Weights of a small transformer language model.
Size: 13 layers, width 128, MLP 512 GELU.
Architecture: LayerNorm before each block, learned positions, no biases in attention or MLP, tied embeddings.
Training: a variant of Muon for these matrices, 172M tokens.
Each number is 50 + 10 x the weight over its row's rms, rounded and kept within 0 to 99. Layers, rows and columns count from 0. The size before them is the row's rms in percent of the matrix's.

# layer 8 MLP down, 128x512, rms 0.0496, rows 77-127, columns 128-255
098:46 60 57 62 42 51 38 38 51 42 39 41 37 49 49 52 51 44 43 54 70 49 53 30 54 70 46 38 44 53 65 54 46 43 72 67 50 43 50 53 43 46 44 54 68 33 44 42 59 45 50 46 77 47 45 60 41 48 67 59 50 62 70 54 46 56 56 42 70 50 51 53 53 67 54 38 33 53 57 66 44 78 55 36 54 68 45 42 31 52 59 65 51 52 49 60 45 54 53 80 59 35 38 45 69 56 50 65 36 57 52 51 64 64 50 61 34 47 39 47 36 48 51 45 62 39 46 78
097:60 55 47 63 47 56 53 45 60 48 56 41 43 65 50 51 47 60 53 56 44 43 45 39 40 72 48 54 35 49 52 60 64 47 57 52 54 35 43 66 45 51 42 31 60 60 37 45 46 58 30 71 45 46 46 53 67 41 46 36 26 42 48 44 50 60 63 53 53 29 39 54 43 62 53 41 40 50 58 46 44 36 65 51 43 53 70 35 44 52 53 51 52 44 45 41 58 36 52 44 48 34 63 45 60 46 42 34 51 35 52 38 46 49 48 48 60 31 52 51 54 66 50 41 45 54 28 49
095:68 52 50 52 40 59 39 57 44 58 56 44 43 36 54 35 67 50 35 49 34 55 46 41 66 59 58 56 55 52 50 40 42 51 41 57 47 51 60 50 45 39 36 34 54 62 46 51 54 52 49 36 53 34 54 38 58 56 42 52 56 67 67 55 76 50 56 35 60 45 40 46 37 58 51 60 50 61 56 59 43 45 37 57 49 65 50 28 29 54 33 53 55 41 54 58 32 64 44 72 65 43 54 42 37 47 53 39 57 40 63 38 33 47 50 44 75 61 62 44 32 43 51 56 52 36 46 50
100:67 42 49 51 38 50 44 49 40 54 36 52 45 40 43 60 44 53 49 33 48 46 48 49 51 68 39 41 46 62 48 45 43 50 66 44 44 42 42 55 52 58 63 41 61 51 60 57 35 54 36 53 39 50 28 43 63 59 41 46 71 46 39 47 56 54 51 43 69 56 55 59 64 47 31 44 36 35 67 51 45 60 55 45 40 53 54 60 48 38 57 61 44 46 48 45 49 62 58 56 57 50 49 76 54 46 50 69 58 39 63 51 49 47 52 43 63 46 54 59 71 47 59 51 53 70 53 59
106:32 66 72 47 59 54 55 57 42 48 38 39 59 56 45 54 47 56 50 49 54 46 64 71 50 44 66 32 44 61 57 55 56 39 41 46 57 41 52 47 56 66 52 70 59 55 60 50 53 56 63 43 41 49 42 50 56 45 43 45 73 65 64 41 39 39 36 49 50 65 68 49 57 59 36 41 39 52 46 45 69 49 49 54 53 52 41 48 63 34 68 45 44 52 50 65 58 67 50 50 38 61 50 61 45 59 67 44 42 42 44 61 49 48 55 40 41 57 55 44 71 46 63 51 61 52 53 57
102:49 57 39 50 55 55 42 50 46 54 61 48 60 59 69 48 45 58 58 25 48 51 44 52 36 34 52 69 40 27 55 48 53 44 31 51 46 42 43 40 49 53 67 60 44 46 43 51 61 45 46 56 68 45 54 64 54 38 56 56 49 39 55 54 66 52 52 37 74 34 54 68 43 62 53 48 43 49 50 37 47 55 54 45 57 47 42 60 58 49 68 28 55 72 68 68 55 61 52 44 36 58 60 51 49 52 43 58 49 66 42 34 39 43 43 41 55 44 63 56 41 55 41 54 44 64 33 35
100:48 35 60 57 41 79 53 49 49 60 38 53 68 42 61 44 48 55 40 51 45 57 60 55 25 50 38 51 45 53 39 39 51 31 31 56 55 47 48 42 50 65 54 55 57 54 71 58 46 52 58 61 45 54 31 46 56 59 50 39 64 47 39 48 39 56 50 44 42 54 28 48 52 52 54 57 45 35 62 54 58 37 50 32 46 49 32 60 50 44 58 53 54 51 53 29 42 69 49 34 46 50 49 41 51 64 59 55 64 47 56 54 34 45 40 46 33 40 41 73 48 61 60 55 56 56 54 54
092:77 58 70 28 53 50 50 52 45 44 40 62 37 55 32 38 48 51 44 67 63 49 58 38 43 26 49 44 29 44 56 72 51 56 48 58 51 43 41 47 71 77 39 50 49 62 65 59 65 42 53 45 59 63 62 41 43 69 52 44 59 58 61 61 52 32 65 47 32 48 76 58 33 31 70 55 36 66 58 59 55 41 45 60 41 59 39 44 51 49 52 49 55 49 52 58 60 24 47 60 65 61 73 47 52 51 54 58 71 57 52 59 59 51 46 47 70 49 46 32 51 44 48 51 55 49 42 61
100:57 62 30 62 37 46 43 37 44 60 55 39 67 55 74 41 49 46 40 46 44 40 31 56 42 64 41 50 78 60 69 43 44 50 31 39 57 56 45 68 38 50 64 53 33 45 49 57 53 47 63 57 59 55 59 54 43 47 63 42 48 45 47 46 50 40 54 39 50 40 58 44 56 58 32 54 62 50 37 52 46 63 51 48 58 43 50 70 53 39 53 78 75 51 56 45 38 66 24 50 56 36 39 71 49 68 39 55 62 62 61 57 46 45 36 50 47 63 36 55 48 54 44 34 62 52 63 48
095:45 38 36 64 46 43 49 71 78 80 50 54 61 35 36 47 56 53 55 29 66 52 53 51 51 46 48 33 56 44 32 39 56 65 45 57 39 38 61 46 36 64 39 42 42 48 52 37 45 51 43 45 52 54 71 56 64 39 51 53 39 57 59 44 59 49 51 63 60 49 42 55 54 67 60 40 46 48 56 38 32 45 50 49 51 58 31 73 39 55 42 62 43 47 44 41 50 48 52 46 46 66 46 50 30 53 49 67 50 33 44 60 48 55 42 66 44 59 52 43 53 44 54 46 43 45 49 40
101:47 45 41 56 60 40 34 47 37 58 30 69 38 79 54 51 58 52 50 53 41 59 40 57 42 43 58 56 56 74 60 57 56 48 51 64 50 48 51 41 42 39 50 55 31 49 44 46 48 58 62 38 55 44 58 49 39 53 44 43 50 56 49 52 74 50 47 51 48 59 51 46 34 48 55 58 41 56 60 61 33 49 53 62 70 54 55 57 43 61 42 36 68 42 56 47 55 41 62 34 63 50 66 64 47 40 37 49 51 62 50 50 61 45 40 54 68 42 40 36 58 62 36 47 33 57 47 59
102:52 49 45 30 47 52 46 47 50 66 48 51 61 52 61 54 67 25 56 45 58 47 66 45 31 59 39 38 52 41 49 47 65 53 56 51 51 57 58 55 38 55 53 60 50 47 51 57 76 48 51 66 73 35 48 42 29 28 24 51 63 51 43 58 42 43 70 44 64 39 54 32 32 55 57 61 64 49 35 50 40 49 39 41 51 53 60 40 46 46 52 40 48 54 58 27 57 46 53 35 42 45 60 48 51 48 22 35 60 34 37 45 40 46 49 68 43 62 46 44 53 49 49 48 53 46 72 49
099:45 53 56 48 46 56 39 54 80 56 55 38 47 53 52 57 63 61 50 38 57 57 54 48 38 75 38 59 57 70 35 53 54 52 53 48 48 60 57 40 60 23 44 52 61 49 56 27 39 52 29 40 69 51 40 45 51 60 37 55 41 53 36 56 57 59 57 59 48 48 44 63 50 45 56 43 53 66 52 59 33 62 51 56 49 55 32 43 53 51 43 62 50 49 59 45 54 55 53 63 57 48 57 60 51 44 36 45 59 54 42 52 37 59 38 61 54 33 67 60 48 49 39 48 47 41 46 57
102:48 37 37 45 50 59 70 55 37 59 60 60 54 45 54 50 35 47 58 73 50 52 63 45 56 55 47 45 55 64 49 47 52 52 46 62 51 53 56 55 49 75 45 45 36 42 56 56 67 63 52 54 55 49 70 58 64 59 52 56 49 38 44 39 38 52 52 64 29 44 38 47 55 49 59 54 57 45 46 68 36 58 59 54 47 68 64 52 46 52 45 56 47 46 55 64 35 47 66 53 39 49 33 39 57 47 39 45 59 49 57 49 44 58 56 33 61 57 66 50 46 40 30 52 62 38 61 48
102:49 57 31 55 47 35 45 59 47 47 43 39 49 50 60 42 38 44 49 66 29 54 42 58 47 61 49 58 37 39 57 39 57 59 37 50 51 69 54 43 49 39 51 45 35 37 44 66 55 49 28 57 75 49 48 61 28 41 50 37 49 56 50 57 52 45 46 40 44 42 53 47 48 57 55 47 43 50 48 51 47 51 49 41 35 47 47 45 41 45 60 52 65 56 62 50 49 40 57 59 52 38 49 43 54 46 36 47 52 53 58 48 52 42 52 53 48 37 43 73 41 49 41 51 43 46 45 60
097:69 37 59 55 33 53 59 64 54 44 78 48 51 52 25 49 48 41 41 43 49 42 32 59 46 26 43 53 68 47 59 54 50 66 65 40 53 40 61 60 53 64 54 43 45 60 45 70 56 39 44 50 49 60 48 49 52 72 49 47 52 55 45 55 45 40 43 45 42 39 48 45 65 32 51 48 56 63 63 44 65 52 36 52 43 48 45 52 45 51 57 61 64 48 43 54 56 57 53 49 60 46 40 59 51 48 48 42 38 55 44 43 46 52 68 61 46 52 50 42 46 28 44 57 68 50 42 47
100:66 62 61 57 52 52 53 45 57 37 62 56 50 52 50 78 62 44 53 47 65 32 51 50 57 48 52 43 22 50 50 40 38 57 55 52 61 56 41 37 46 58 55 50 52 34 43 57 39 61 54 51 61 60 20 44 52 53 59 52 41 48 57 49 45 43 69 36 47 61 48 52 55 64 63 54 49 62 45 34 59 51 45 71 67 46 70 53 49 54 45 59 37 29 52 50 49 41 41 42 42 41 63 52 67 52 48 43 47 57 44 50 47 58 70 59 66 44 65 37 54 74 43 53 65 52 26 41
099:48 59 45 53 50 58 53 43 54 78 38 54 26 55 44 39 57 40 47 55 50 61 63 44 42 44 24 41 46 44 46 46 78 57 53 57 35 54 66 41 57 51 40 50 57 48 63 53 56 37 37 56 50 32 46 38 51 29 24 56 74 39 58 45 60 59 35 55 52 54 49 66 43 31 63 57 39 52 62 42 62 55 62 63 47 59 42 31 50 61 57 55 57 44 44 48 60 42 56 56 60 42 29 62 45 67 54 46 47 45 66 74 29 46 44 66 51 49 51 42 36 66 55 38 46 45 63 39
098:54 44 51 28 75 53 59 38 62 53 56 47 48 44 44 52 52 63 49 43 42 41 40 44 43 51 36 47 67 56 26 62 56 45 55 40 37 36 57 38 67 46 41 63 53 52 57 42 42 54 33 49 34 53 47 56 65 39 59 53 50 55 41 52 33 39 44 55 54 71 53 47 61 44 42 51 47 44 63 56 52 48 50 54 49 57 63 38 54 59 53 42 63 44 60 61 55 51 47 36 60 54 28 39 57 65 34 46 48 54 51 63 40 53 46 44 42 48 54 45 37 41 61 44 53 38 63 34
104:47 54 56 59 46 35 32 39 73 46 46 39 67 61 46 52 47 47 56 44 49 55 51 30 52 56 48 50 82 65 41 35 47 35 55 33 41 58 50 51 48 43 60 37 42 37 39 63 54 48 32 63 29 62 62 55 37 51 52 47 50 57 48 84 55 61 48 47 65 50 49 58 51 60 47 60 64 47 34 26 51 61 47 57 45 49 59 43 47 50 32 50 63 45 50 55 40 53 44 51 46 27 52 43 52 12 57 48 65 47 59 50 57 63 50 56 50 56 32 36 42 38 51 52 62 52 39 60
098:54 45 49 51 48 46 74 55 47 43 37 56 49 40 47 40 63 27 43 60 45 38 62 30 48 46 61 60 45 76 40 47 47 51 61 44 55 77 57 63 61 44 53 46 40 49 24 44 50 52 41 49 64 46 39 62 40 39 42 48 32 41 49 44 54 42 46 45 36 69 54 49 34 53 41 52 47 67 46 51 55 40 43 42 71 44 70 56 26 51 46 59 58 49 41 41 45 47 66 42 41 52 56 61 38 45 50 56 47 50 32 47 46 56 49 66 42 53 71 57 68 46 52 44 34 44 40 49
087:64 52 60 43 33 54 46 42 55 60 64 60 48 30 49 48 46 56 58 45 49 53 55 63 47 34 64 48 35 43 44 28 64 41 61 50 46 25 57 33 49 55 46 57 49 40 48 56 51 48 43 44 55 51 35 45 33 35 32 63 58 61 41 60 38 49 40 35 54 59 60 48 47 41 45 58 42 45 56 57 45 50 51 40 28 40 18 53 58 59 65 57 53 64 48 35 53 41 54 45 57 53 54 46 55 47 38 54 50 48 48 49 51 37 70 54 39 36 56 42 51 50 50 49 43 33 79 49
097:54 51 60 60 47 50 36 56 46 54 37 47 47 39 40 51 40 53 61 52 43 53 52 41 36 75 41 49 56 53 51 45 36 60 49 32 53 42 51 32 53 43 49 48 47 48 53 58 50 42 41 54 37 47 65 41 56 64 65 46 54 44 56 69 59 59 49 62 56 59 63 53 35 45 51 38 56 48 47 65 64 41 53 28 54 56 59 49 48 63 64 43 37 48 56 45 74 54 49 48 46 43 52 46 58 46 47 51 61 76 49 44 52 42 49 50 56 46 49 45 63 48 70 57 51 54 43 62
103:40 42 65 59 71 52 47 58 50 54 57 50 40 23 52 46 61 36 56 47 49 63 54 51 78 64 57 49 65 56 41 45 51 35 54 57 50 44 66 34 61 46 41 60 72 59 59 24 62 50 76 43 49 39 50 49 37 68 57 41 65 59 54 49 59 56 39 53 55 50 55 34 41 41 51 37 52 54 57 64 59 52 47 49 58 41 62 38 49 47 47 53 37 50 64 47 44 57 59 41 56 65 42 62 61 64 50 53 49 48 59 46 49 58 71 54 46 70 35 49 46 41 59 55 41 46 55 44
096:60 44 48 46 59 48 47 42 54 36 26 63 42 67 49 46 61 57 42 54 58 56 58 42 42 60 62 40 56 56 55 41 51 59 67 48 77 52 39 37 65 52 49 40 72 51 55 38 54 44 48 44 45 31 54 41 64 58 52 27 39 55 49 41 37 51 48 44 44 63 68 53 50 59 36 43 70 56 50 39 57 43 40 57 45 47 67 56 57 48 35 46 48 44 51 44 49 61 60 38 40 61 47 71 42 60 45 64 44 57 51 33 46 53 46 53 35 78 51 59 46 46 47 60 58 53 48 57
101:53 42 66 47 58 41 47 53 77 44 49 38 53 61 65 54 42 50 52 32 45 44 46 75 43 31 51 33 53 56 60 39 55 75 54 46 47 58 53 57 36 60 57 37 64 34 57 61 59 52 40 58 66 47 40 64 36 43 37 37 54 46 62 47 67 50 69 59 44 70 38 49 41 68 42 55 54 37 38 51 57 65 47 48 43 64 51 53 52 42 35 50 50 46 49 43 62 57 41 56 57 48 64 45 54 52 42 61 41 51 54 46 72 44 56 51 40 40 36 46 59 46 54 43 29 59 75 42
103:52 42 44 55 49 40 45 51 45 45 52 44 63 63 49 46 41 63 62 48 46 51 49 60 53 34 47 48 49 45 42 51 41 41 53 45 59 41 52 58 52 26 51 56 57 62 36 50 46 51 62 56 42 53 49 40 51 54 60 58 34 62 44 46 70 60 46 57 56 43 44 57 52 63 26 51 65 60 58 49 40 33 58 65 52 48 35 41 51 36 37 44 40 45 58 40 62 83 60 40 42 59 34 51 50 46 50 62 59 59 59 60 55 61 61 39 39 47 56 45 43 42 39 59 51 44 27 60
102:49 26 41 57 51 63 53 56 42 43 65 28 43 54 49 53 72 67 50 36 39 46 64 55 57 37 54 45 49 49 28 69 62 58 49 42 52 42 32 46 60 55 43 29 50 43 33 50 48 32 57 39 44 57 54 51 48 49 51 46 55 50 42 34 68 46 58 58 46 59 67 46 33 29 51 34 45 60 55 43 50 47 56 46 38 37 40 32 69 58 46 47 47 49 43 54 56 41 58 50 47 52 51 51 34 53 49 61 55 49 37 44 63 52 55 55 51 58 55 64 51 68 51 49 43 59 60 45
099:67 53 46 49 56 44 52 57 45 37 64 40 47 38 47 44 46 20 56 66 40 36 61 53 48 35 51 60 70 54 55 48 56 61 53 40 31 69 46 49 44 52 48 63 65 35 39 52 52 54 60 36 41 50 53 38 53 52 64 65 61 51 57 51 75 58 58 57 63 52 55 48 40 42 43 48 47 36 48 52 46 65 40 47 54 50 41 42 54 59 64 56 46 41 36 51 44 69 41 51 62 54 64 57 46 83 51 48 56 33 45 43 51 64 31 59 40 35 29 46 72 32 70 44 50 46 44 56
097:30 65 55 52 46 55 45 34 42 48 69 56 50 54 65 72 43 55 59 60 47 52 53 46 61 34 48 53 29 44 48 52 44 41 37 48 47 49 59 32 46 62 62 57 51 74 45 54 32 53 48 64 60 47 54 45 65 52 58 37 59 50 35 62 52 53 37 38 47 51 46 53 37 46 58 57 68 57 52 45 41 50 53 45 54 41 73 52 43 58 41 76 34 59 45 51 52 65 56 39 44 40 60 72 59 40 42 57 31 48 44 50 43 58 67 55 69 50 49 43 51 47 60 57 49 58 47 39
106:58 52 57 36 48 50 49 45 41 39 48 59 45 58 46 19 53 40 54 49 47 44 50 45 70 60 49 67 62 36 42 41 66 55 43 44 49 42 51 48 54 33 47 34 49 47 49 53 51 58 45 51 37 62 47 59 66 50 47 60 53 62 52 49 54 58 44 59 46 69 47 55 51 62 45 52 41 40 50 66 62 54 54 41 47 56 35 53 48 62 44 69 45 56 46 38 47 46 49 61 63 53 33 31 57 42 69 53 62 42 54 57 52 43 45 49 47 52 51 45 43 59 53 69 45 48 46 78
100:37 51 51 58 50 69 62 65 50 54 56 49 50 30 60 50 25 51 55 56 61 42 38 52 30 64 52 54 48 29 61 59 56 35 65 57 70 25 47 60 47 49 52 58 43 43 75 45 41 46 50 35 61 35 81 67 41 56 47 53 40 67 50 52 43 40 58 51 48 54 48 53 53 43 37 44 53 56 43 39 42 67 55 49 53 46 36 34 44 52 47 51 38 64 47 61 42 56 54 51 46 45 57 42 51 66 49 60 35 63 55 59 47 53 63 51 36 46 54 54 40 35 67 48 57 52 47 53
103:64 45 40 45 64 45 51 69 60 49 48 46 61 63 24 40 47 52 49 42 48 71 31 64 44 54 57 45 51 62 52 59 40 58 38 63 38 50 36 62 37 50 47 56 65 59 49 73 47 52 64 42 58 45 47 70 70 65 32 54 48 41 41 57 36 54 47 52 33 37 44 41 53 41 58 49 60 45 54 44 56 49 74 50 37 52 46 62 39 56 46 36 56 56 55 53 58 59 37 52 42 53 47 39 49 49 51 60 52 59 57 76 53 32 46 50 48 48 54 57 49 56 39 48 35 60 65 47
100:34 53 46 47 46 58 36 45 33 52 35 30 46 52 47 48 39 55 54 60 68 43 44 44 38 46 43 29 39 63 69 51 67 53 44 54 51 66 38 62 41 54 52 46 44 50 42 49 47 49 50 77 35 36 56 52 66 41 39 67 49 52 47 56 59 56 55 46 35 38 50 44 50 57 46 53 57 56 41 41 50 38 39 61 53 48 54 49 33 60 46 50 52 45 60 55 57 48 30 62 48 42 59 44 50 32 49 56 58 50 50 52 35 46 47 49 13 49 53 49 48 40 53 50 59 52 51 48
097:27 48 32 52 46 39 49 49 33 43 57 62 36 45 67 42 53 50 47 41 51 37 49 51 48 53 47 40 34 40 40 63 51 41 55 55 31 41 55 67 51 44 53 38 28 56 51 62 39 49 58 52 67 40 61 51 54 39 48 54 54 55 46 41 59 49 63 35 63 51 38 37 38 36 61 48 45 34 45 59 44 30 56 50 60 42 51 51 41 47 39 41 58 75 39 55 39 40 56 39 26 60 44 57 50 53 46 41 44 63 35 52 54 37 48 18 59 63 44 52 28 60 48 48 57 54 47 46
099:40 56 41 48 61 59 45 58 40 41 38 76 54 32 61 41 60 25 47 38 57 46 50 48 42 50 61 44 56 39 51 66 52 46 50 47 41 58 41 66 42 47 51 40 34 56 65 51 47 46 53 64 55 72 52 41 43 58 57 62 52 45 65 56 54 34 56 75 48 60 45 48 50 67 48 59 53 52 60 51 58 48 69 53 61 43 38 34 43 57 58 43 38 41 56 54 31 60 43 46 55 47 54 63 50 38 62 45 44 35 47 43 56 41 49 43 38 55 31 41 55 49 61 39 60 45 60 38
094:67 66 31 62 60 58 53 63 59 40 59 40 60 64 52 45 43 23 62 46 67 63 45 24 51 41 48 48 54 37 44 46 55 59 38 48 50 38 51 50 44 49 44 54 23 70 54 55 49 51 57 50 32 54 65 53 47 27 54 47 38 33 41 60 42 48 47 49 41 66 52 43 50 58 14 45 40 65 67 43 42 60 35 58 45 52 59 29 39 38 32 52 57 35 42 39 48 52 59 45 60 47 41 43 58 50 62 39 51 57 41 37 48 54 61 44 53 68 49 45 57 59 47 50 32 46 57 60
100:39 43 52 40 50 47 71 43 49 48 59 46 43 34 57 41 54 53 57 51 52 48 27 47 33 30 44 52 81 46 51 48 46 62 61 47 55 39 37 43 53 57 49 45 31 48 59 62 64 40 41 43 53 30 48 52 40 42 42 58 72 57 39 43 43 51 59 49 39 47 53 65 65 52 46 45 57 44 41 61 38 51 46 58 41 47 55 56 63 45 48 40 39 57 46 52 46 53 47 52 58 57 33 24 46 54 45 39 42 44 50 74 44 48 52 64 46 53 49 41 59 56 26 56 46 38 71 27
101:46 60 48 54 45 68 50 58 61 33 51 46 63 60 38 51 62 54 62 59 53 65 48 58 48 53 49 47 34 51 46 56 50 35 76 53 49 48 39 42 60 56 67 43 51 44 44 42 38 41 32 61 52 53 50 50 53 58 67 44 53 49 50 59 49 59 36 34 45 54 51 65 46 60 38 54 52 48 50 65 56 49 70 37 58 39 53 51 65 69 44 43 76 36 43 37 48 47 53 53 47 55 30 36 49 67 71 58 50 43 48 48 52 52 52 48 33 28 40 51 57 46 52 61 35 51 42 40
095:45 53 54 72 41 62 43 51 61 51 50 22 52 32 40 37 65 44 49 53 51 44 49 34 56 67 34 54 56 58 63 41 46 40 60 36 46 57 50 69 53 71 57 52 56 55 58 46 49 52 48 52 50 67 70 39 54 52 39 36 47 59 56 49 45 47 44 69 51 53 51 54 51 52 47 53 54 61 41 65 27 56 70 53 40 38 60 38 51 51 43 47 54 42 63 75 47 45 64 42 49 36 42 45 57 41 40 67 53 52 46 42 33 52 56 51 51 53 59 42 42 35 55 52 59 49 54 38
108:62 64 60 57 51 50 38 60 41 67 53 41 60 43 56 78 51 60 59 35 65 49 59 48 49 46 54 54 52 51 49 54 55 38 23 67 67 37 47 39 52 50 56 50 49 50 44 41 44 55 51 40 45 76 44 50 46 55 50 40 45 71 40 57 49 38 58 52 32 51 77 41 59 46 45 51 49 61 35 48 38 60 53 30 69 50 48 69 40 53 43 35 36 64 46 32 46 58 59 64 52 39 58 50 47 46 57 48 53 53 57 39 61 51 39 59 49 41 59 60 50 48 43 53 40 41 51 37
099:24 57 48 70 45 47 40 43 46 49 50 49 54 49 52 67 50 58 47 44 51 55 60 45 75 63 51 41 28 60 68 70 52 41 43 39 42 40 64 46 37 58 62 49 44 57 47 48 60 61 52 81 53 56 56 53 41 48 65 26 31 62 55 60 41 55 15 52 48 51 53 50 49 62 53 52 54 56 58 47 45 42 34 37 60 51 59 57 48 27 51 52 31 77 52 40 47 48 41 56 30 48 36 54 47 58 39 46 62 27 65 39 51 33 55 55 41 26 50 47 42 57 45 34 48 51 56 47
106:42 53 29 53 51 53 56 51 46 56 47 25 47 54 40 43 48 28 48 72 41 38 36 36 46 55 55 56 39 57 47 41 49 50 55 56 54 56 53 74 45 62 56 53 50 48 59 54 46 46 59 49 34 27 60 56 41 59 49 36 43 47 58 38 51 41 36 57 51 36 39 54 58 44 55 42 57 37 54 43 43 53 53 84 48 49 60 68 59 65 57 61 59 35 46 53 53 36 56 48 30 41 64 46 42 33 46 48 44 52 50 66 38 65 65 31 49 50 44 41 59 49 42 41 32 53 55 34
098:40 62 45 64 35 44 60 54 57 53 39 49 49 40 68 60 42 49 57 44 62 50 44 49 67 47 42 45 49 43 69 57 53 51 69 71 68 50 39 53 64 46 37 54 61 52 45 54 46 49 57 58 51 40 36 48 37 58 63 69 48 58 47 29 64 39 51 37 50 45 38 55 65 45 53 56 36 51 63 38 47 68 55 54 24 40 37 34 80 24 58 49 40 58 48 34 49 59 42 51 55 40 50 55 44 62 52 69 37 61 52 38 42 49 39 33 45 42 45 49 50 63 50 46 62 52 57 57
096:41 61 67 47 49 47 46 44 60 39 51 46 54 52 42 44 22 40 43 38 58 59 53 51 47 46 56 42 57 57 48 65 56 51 71 42 43 48 42 42 44 57 44 74 54 59 57 44 50 40 31 58 36 54 41 38 45 59 62 54 39 48 65 63 69 54 45 50 28 77 57 56 62 43 47 57 51 49 56 45 59 57 38 55 51 42 44 38 52 48 61 38 61 48 43 56 56 43 53 53 56 55 34 49 64 45 52 52 49 48 63 47 41 63 38 56 35 34 36 62 41 58 36 52 39 42 57 50
103:47 59 52 51 48 18 44 45 45 59 52 46 42 56 46 50 51 42 61 40 55 55 52 36 43 45 40 57 36 53 61 29 50 35 54 63 57 42 74 57 51 46 54 44 47 45 63 51 45 40 52 36 48 43 53 46 47 43 40 48 53 50 48 56 55 52 40 57 41 46 50 38 43 44 45 46 48 48 43 35 58 38 48 54 70 63 52 55 57 26 56 42 39 52 52 54 58 43 57 63 45 46 46 70 58 45 51 24 46 49 51 44 68 60 32 38 51 58 68 46 48 37 40 80 44 62 32 54
097:70 39 49 54 55 54 38 29 56 40 67 57 46 51 45 73 57 46 53 47 52 43 26 46 48 58 39 54 58 63 45 41 45 64 67 49 55 59 57 39 68 34 39 57 48 56 46 47 54 45 53 37 45 59 60 32 63 53 50 51 56 50 33 54 53 51 52 50 61 52 40 63 48 62 40 56 42 58 52 47 60 38 36 31 47 39 60 44 56 60 63 51 48 52 49 33 53 44 62 49 52 54 69 61 52 59 37 53 62 48 49 43 53 43 52 36 44 60 45 62 50 64 64 45 45 46 55 50
100:53 31 47 42 52 54 42 56 55 53 32 43 56 38 47 45 54 40 52 50 60 41 52 41 63 42 56 52 33 42 36 68 56 56 51 45 52 63 62 65 42 50 54 54 45 50 32 28 44 43 44 44 51 41 41 35 45 42 57 47 34 41 65 48 53 61 55 49 56 40 58 57 34 63 41 33 51 42 51 45 53 50 60 56 42 45 46 52 61 34 46 50 53 37 51 46 62 38 56 54 45 29 36 50 53 49 56 63 57 42 74 41 47 50 46 53 43 55 39 49 72 47 59 43 40 60 49 46
097:45 40 44 41 43 31 49 47 43 65 45 63 40 51 49 45 51 44 55 44 58 31 55 57 33 43 48 46 44 41 35 47 63 46 57 43 49 53 58 46 51 34 60 49 46 51 58 53 64 58 40 41 36 64 61 59 37 45 58 46 45 54 46 46 52 41 46 47 72 33 54 53 50 56 56 61 46 56 61 50 62 42 61 46 59 45 42 54 49 40 47 54 55 62 46 49 43 58 53 47 43 49 53 35 50 59 38 47 55 59 46 60 63 55 50 37 45 36 69 59 46 45 57 44 59 61 41 53
104:53 58 40 29 50 55 57 66 31 46 45 45 40 53 48 77 72 47 53 47 63 44 40 57 52 52 39 52 51 45 45 49 63 43 50 33 43 58 43 52 54 44 61 60 38 34 49 53 51 56 72 20 55 64 43 34 68 50 53 56 61 47 50 48 31 55 60 52 49 49 51 36 50 39 58 58 48 44 33 47 52 50 35 51 40 46 53 50 47 53 66 43 48 69 23 77 48 67 39 63 51 53 37 51 44 56 48 52 68 41 49 51 36 41 42 55 51 44 58 52 47 53 57 58 55 39 54 49
107:52 52 50 49 55 71 59 55 64 42 56 67 43 41 44 47 71 59 42 36 47 42 53 57 45 48 56 51 37 52 49 49 37 60 61 49 44 25 52 49 29 41 38 60 48 41 38 66 57 52 47 57 31 29 46 53 42 48 55 36 49 42 31 63 57 61 30 64 57 40 64 42 51 60 62 51 59 39 55 53 44 55 46 56 34 49 62 45 32 49 51 53 47 52 60 31 62 55 49 53 48 40 55 44 62 74 44 40 40 72 34 49 48 63 37 51 58 53 46 63 38 45 62 38 57 37 53 63